From a checkpoint of a small transformer trained on Wikipedia.
Size: 15 layers, width 256, 2 heads of 128, MLP 1024 tanh GELU, vocabulary 2048, 12.9M parameters.
Architecture: LayerNorm before each block, rotary positions, untied embeddings, attention and MLP in parallel.
Training: a variant of Muon for these matrices, 608M tokens, 4640 steps.
Each number is 500 + 25 x the weight over the matrix's rms, rounded and kept within 0 to 999. Layers, rows and columns count from 0. Numbers have three digits each.

# down: layer 12 MLP down (transposed), 1024x256, rms 0.0553, rows 203-249, columns 192-255
# up: layer 12 MLP up, 1024x256, rms 0.0552, rows 204-249, columns 192-255
down203:489539523500535467503452508508434479538492496499499472512493507522467503470501514475528514512457548491504513500503536503513475471498482489535524511487513480471482526528549522522504520483517484
up204:482518498458485500479556504494502484516504497506511563465522520538488545506497489517508500475439514505529489499522492495502502527520496513477459462514508476564462471521504484481477512540503537
down204:494517470492452439483522485549539546501523500474468470479518515525444498481515503485461526494522485484542495479485495499482487473495494499532506493528488499454474479496509463487535492489501473
up205:521490498466500490478512521513495447476479528484458509439517517477469553461440559502519523473488508471492482453497511476561478519519497447505477527490537487537506489527489533470506516476523528
down205:525482545505521480529522465513491516458477480516550458441529500482515520443492491496536520484525475472522480513470494480490477499497508515508483503484529476477509464510501521475525496526439547
up206:489493511469492477497498462492477524477509469501537522471481483499510544532516444500500486522468487473552504498451503503546497499549524504524505515476457520497506498475488452524531532482508484
down206:501513496497476502471529532524506490569509487468451516493482505529471490471523487491501487512525552475446463516448467510534531520530498540500473503509488462478455514467481543503559481483491531
up207:480531520489481512463486487517530517496455520493511449514461517535506472523506524483510480467538525518467506516565492508470508530507507478489526472458475480553497508512479471513467531498475508
down207:479458537498517502471514475501455477456511472493494475453477476492504505498529520539523515504457473489495456499488515488464486513500519508509466532514558470491473526491493454490466525498490483
up208:514468465484502531475498508520519437492499509519490534445501510484482517466494497512512489471482522467538485464541500497482497522480497500474540535549499514499506482538526536500503474496507491
down208:522466501517498569520527514530514513508503500472528513549482527520509535506485483525519491559491535497464508488520489499491483536487520487477455463517484526481570523498508530494529550496529504
up209:486509499470510499495528515501459569540504478443497511501469423478516525541531502575486446481510504481470464540487504514477486501517481508511521487511475481483532496451454473528533500524500537
down209:480490502470522499543503516521508474451515469484511526497508497529468495507522501489543509490489511544466490541520494496511459522519544456477452538523492520470496512467517476497500527491472494
up210:539491537445513471428482488530522485562458468508508453451522505491511507505515447528501492506476509476509463517562529488515475519494470492514445521493475494498498446528503491478508454515527509
down210:467529479533526491492501466496457500496479527519538514507440551498459459494507482514500506496473541522485451517493523528473513467475474463494488500510496507557480534464545508551509511544485464
up211:512479543472531488489528520531479490497509467496523482498479511454474500479499538495470490503500473508500495476484503504504466480458512504489515508493521513450491465492494492492529476533489491
down211:474484475500504471510471479501484509488508547474515522487495503524512482502562535517475541500490474515535520547504507530503455485525478509479512460490501457539479502487492516472469508456528496
up212:491494533434471499470501511481439516521477481514483427545507459479525504497497517516459508554497515502484531480512526523513513481538522509514458468456537479453486495491461465519506524511496507
down212:466492464509480540478522489493523469496526465546544582478534475541428443527496552522495529530519474457572502502471509460503492508452508544449517501501491521498470495529465481501494511482494511
up213:500488499541479538472460519522491496484483497512491515543459477539505462472475463491470524512522493466533456491520531474476495498505497454495512514494474476513533492523471473521507520494479543
down213:488480470471534499513497494530494533487528444509500506477520514485508541468489498475492494471517479475484477505487483462514480473504492479503511502510498476504504499521517532515459498518465463
up214:515510501505495505475498511515534495485513505522443497544465505485539478520492505457513524500486521498484480492519503507481494487508494491499517521497481513511469479542541480481502479473513473
down214:473489489508489514469495461451528510507506500489476504524501518487484461540503501447509517529498461497471494502501462491509517536466529490515473526479519524492446492488523521527498504520477501
up215:479532496517494501531485551486503557454520511505521487521499490506531526486569526518496489491518513501490534482489538512552481514483502527547529472451522497479442494450455516508473522459475479
down215:506523502451491558436467480515510503504509521490500488481510518516487482477494532476481496516462512471478455535507477516496551480560514547483495506531448518491439474499487505492545546449508562
up216:469530513497512484491485521503510489495488495529517467478484437482510479503484498530516505538499499481527491472487474501501504498434513498476549495533434512486485502454511515478512503450470512
down216:491519526500500523532495482515474526471468499508496483541507524524524484492497457492498481489467497502477519545526479491522550486506492541481474476482521490497447480500497465547497495529554481
up217:469523441454485502529515443457509486470450477509478491474523538498508493479476457509493526490512515495531488505510527488498483492523489477514507531518496499472488502502502538520558485491504515
down217:517455503495503514509518497493554472490540492506494484472464495491497467513495494474483493525502490517491504506559496536523515499482503500488504486508511542437446489480523477518493527477480502
up218:542476511476491482509494560534497495475462523508481475488540474526489471447511539520501496519481473515478450488473472488587500479492494499497473465478520480501507474498499503495463493486504482
down218:491467501470483502528486480534526524541489526488493527469469540477505474521516564508499472485527487481528518470502493500458499461500544485516496512532495485479503459497482552498477457540520538
up219:502491507497512485537460501531494526492505514575483504527508532502513448539451535489478468516503484473492510498540501473495523507473487498485501501467488525509505512503457526462506464505545497
down219:489539513487483519476501503483498480509473474471516524480497487470522492518500509512572505497481473471512516488484493519486466516502526496505513470513478506513548480542522494497479489491522481
up220:503512459490530437501517511497514536520434549499535532524550505451509486530499495478479491509521511476475470486506486524528503544469497478537511481481535463506474506499511439491531499485417443
down220:489501521547533535512501528508453514488493493508509545493475472507510541461479475582537510462525514492442544497477471508481524473481509512525520522527513503526491506509501512559467493499528504
up221:497428492512504497522510477478507550500494448508483508492494517536470461512499521536508541518461511506502532505520496505482457464537501500541511510519501518557490506521461457486491489505470535
down221:475502500483506502516528481506449506491511488518506467509514481498446472508520513510518470506497507441501487493495478512483521531477513491472496486535516489498525487462494481496512501552482512
up222:483524511482447480533451541496469512475459500436532514501490490468488533517476533480463514514489500465503534485506512494492528505477505499533450548517550533479497507522498484509480538481474441
down222:463469519498565499480512486467490509479510521496511513516461498510443543504497513531479518500487480527540536488486526490494508484564534467429512525554527508502510544521468470513509474477530534
up223:425453476523499451535546516541505514465499483507501473510515519477500513536521540476490521525485484503456513504478503550486553476465479546511503489508521491502517469502468522486470499475478495
down223:586544517487466531505511478497514524509503506415470522522498458535505472493482535494516488508513503502485486506548505462507505488507508537520529490497498521474502513493521491516520529559485469
up224:540497479532497505538503496482503472472506537482482533470503494488497517491508444547492468507522486524482483515481494505512450528459483529474471481485530481505543506468482569498514479511529509
down224:465508479505509479486490501507506525508529495498495493507484510460523488546503509524478484449453493470528467512555478546489498504512504486510489495547474522468544455518490511495490511484496530
up225:501491490462521510495479459463501510467479476479496511506461462502534514451494462535510495456501515512509470531513493471545483500491483516487520487500476528524526525501500568535488523503476521
down225:517499546501525496503497476503492515489507487525506468527495522500481521476511472504511503461516520510466510446521490449477478468485488486487513460501526485512495478533510465515461507534451497
up226:502505497532519488493470514495501513487525487522481464527479475539492503515560531492485524512502541475476497494500455455519515486490499528460562491512475492475528552482536500460525506515514482
down226:512480530508495513511465484476511466491508502442518472505516519496520488483465531524507542500517479492509490500472517500510468478493518456497514485516511534536530506515513489501541422503515475
up227:513493500497450543491492519538500474545543474490493494455510450506541530515508476551531512498511514447482498521500555474521527523500456510449446433523535504460522509517495470493453519514484519
down227:529536534468523518523528491494468473502476477509491489523485507535486500475513472456511527500492487491493467543523514516481523497522517472509464506524503549499499474531501524455511481525503475
up228:503542510497477548460486481532492480503517440515527525455503547496483480488516475493464487512511488509529490494451502497520509509497518470544459487513505482460445515502510489476504492488486491
down228:552476508564489522511509498481468485509487496487468504536463518475513533499511559504530495513518534516499499540471517442535525490463464486532477544466500489459503479548487480517480520491491524
up229:499503533502509522560463486469555493502512495515489495509504474473535508470502495514483465513531493482512509514470485525493463555530452470526470526523461538522495515488512516530500507486472517
down229:564489481491494500542488478509510511501502515485506489480447553526461553497516502471476501477494494502512510486523521463490458529504500478533506502500473516524489507523496498541503500465479513
up230:532514509493502490492497517494480474493472502456487508473508492511527537530507490475457543456528492507452465508482492507458495522471496530444482531502546477501514559526485478509512517474534490
down230:495468515454500477532500480512512479520455518494484493486559526514497511496406500490521510498527494462502549505519488541512533506507484520529515513451541524496489480481540464497530475497482491
up231:546498517524484472549560498520487494439470504510511542459523482527493524483498445528505450524512518516534473494483524515536484534522491507473505482466522486479528531514490495515489488499477502
down231:511509431491489489516535507503471540486498525501496504485472482514512534510457446484483491540466504497528523518518547512498508507446521514536522463493455529504523524500475531501498515484516521
up232:494500490564516470481505484553545484538505513489467542498494449514473542518517555511495457526547474479528516515488505501484448487500487501489545467482467492518480520487516456469481515459473484
down232:513480521491484489515561516538526483456527505494500531523509459449490488474448499501461524465504502497489486520466528499512470482475526486501473476488493511525537521513500586500500529488499533
up233:526512532515484504488477494512465435525504533534489506516510518462568516484509542484565535493504463467531469539490483511515507466504524466528468476487473483502509537492470472481483520466519530
down233:545532579473514460541498510466490501449543487481495504490519457509451518478509528470483513537511496511469477548481507545510484472483495512459535466483483479475498511458522498472535517501533454
up234:507504467501506473534475523523499476518486524507498530478485466467486490528503505512482499515471535496471537545533468476492500497513504510485473508511512518532503438480496530461467471481512480
down234:507484505502500555502512515512514465494469509517452511512483486495520512527508527525519512483480504497548513472535512477463493495547526491501529522482478491476528509508498495486554486506502541
up235:546542534507538524505523509518502451504476520507523484544471501543523501477490545516434451550513507514530471466509490518495465492475507485501482474482490456500517492460507510519484475507538533
down235:517473523428469493542506441496471526520502510455486523502477531457543475506550489495473496457503474529520515498534488457491456518485486506509516475535504447521473486535484504538523482453506496
up236:505522552476467514475544459500484479498499489545483491506503488496455522486478484509478492480505466488524527512494549552462527467521448486515528500515500498463484521486541489564519483469493480
down236:523493516499546482544524491545514529524475507507513553520481525461480496503496500483524485487466453474490471483510466523510507505479521481510513519523524522520467451501520521459503540504475509
up237:476491507483487459467480534502515516488465511577504454487532495475524541470468518518489493531514510522512508510483442473520496455525477485491506523477464526474502483494513489503453510511473510
down237:484542518502462527497512483518537486486508477459479519527478496521476506507534531499505466489421489515495482501473465489489510526514517475515482513513533479502473534481508486502502510529529479
up238:495475485512468520518564493497484499469517521539531537480516498550455527483490522528472463534475481473501493503491519502480508485509509469548445455514529501520508510485459470518482547507450510
down238:534487467473493500511479491538531503489483521472495506509538459528548484479463528520456484514491472506515480471514454500546520543507506489512542473507452475475539502479507504489519476494457464
up239:508514519511478489502521524480483472518518486487503461472509516509516506500462532466476498483503519524505499499475523473543500513469529500482546501557529507517484495499560517504514480510507432
down239:546487485489495491502479549509482554539499529477505504480526502480501494506491543533503480474476533502502487466526572488526523530517516524518492470512478465525499520448479457481508493492515527
up240:501521518502512483521484519476534515510508506507535514528493478499498520491497496482527507454521444481517541536491514448492536489428493473475485515522467492461509519500482515550536497493504468
down240:520480495515534531532531508494515494504516511520498479462486528506488490464528524507508507507493497494527516458508530495481474527504521530544520518464447520505540496492479493505478489518488503
up241:523543512485470501508460542472495546495505491479491460477508505510475543481483511506482506541505488472503518504530480508507499491485498475482550519449505455470479491522474532514509520497501475
down241:484491502541448522484540496525503514492492490477504500512509513498497461528512529490496474509438509474496500507488541512503546526496497517516462493553537517475552520478514447518469533499513484
up242:505490492504490483499532488518499493482582510489511504470477506503530461448510487565535530496511510488503483492440474498536498457498512505522536530490520469506513462527530520503501483513480469
down242:507483494503558484493506511524479528555528492453505515519445507470501514525483510488502501469480504495507501545530503504456544493578466475531449515513497461526534452468497494481515499527512491
up243:469468528496475563469466510528537517495417510495547505503505507503534459491471495511484471484479486480516521510526454504527509478518494505471532504465498454552499548457533494505521521478474533
down243:510496478504496489456503493506470465493458475498487487461529521495532501572492473452523472501532498489549486517470485529461500519514527512480497519456521488441486509475506530503534469514502482
up244:522510498478453491459461535514500467524503509520484536491466497515509502519474511495446509506453492534511481508525521527517516483521500478515497466481541438494484502493493536500516466479472483
down244:503502480488530543484542488457490489506503490495462539494535503503483548525506473535471494529494518498530531475539515499495511515467454525489492470497541490535503539476494516533471527466501520
up245:506528505497525486496552479475504550501539485521538524476474518515507489467471520498478529493525480508509498522475485487519483499515512481547514516544501479497501526498496501519523531500469489
down245:518467456491492514503481509515505505507515504509483467503506487468467500508515473493475495543438477481465543500497475505529539517517547527489512539486495468491539501481526443481460467514504500
up246:477479518489496535494541505473501517503507475518475473494503494509471510458491456505510452526491459536506545447464475488546516530532525490511506487506491465490506487524539486497507511457522494
down246:497481530517495501497496499486516465516513479512503543505490502464505484505529563452466552518471497450458510511481518501501510513516522520497536475499545520523457526490482492481520549491463512
up247:512518518496516458541485574516470484515487511481499538513500555552504525467496511503461493474498487507483501484497479466466455475505497451532483444478518501479464501502490496447511474482475475
down247:514455496486536511513500515512486429490501532461478490457490497460542492543430504502515483512531471503483495479514465485530498502525484469495514480519468480509495466503506469511518508541531530
up248:493481516538528539492501478531509493499539481460501502513522468469522486496478464522514483515504474490491506515528492497475475503503485503505505464499535448479514473490492501513469527513547479
down248:506501466487512473474519511474511496475535498493450522526461492507502535509518518494490447511513538496500472495501500509494489524474534487552519538509490473488482511531477480461495492555516493
up249:525501536508507456486486510504471505478448523508504523517487514449479505479506483541511480494537512515518496495524518527450497515452428513511503486517466509493471518487505465497505515486479503
down249:492469470522497470538509537519492510478483516473492477501510486487454497551478552506523487543492517493486491548504502492517462503500515536470523495497515497511497454453479506491541469465517502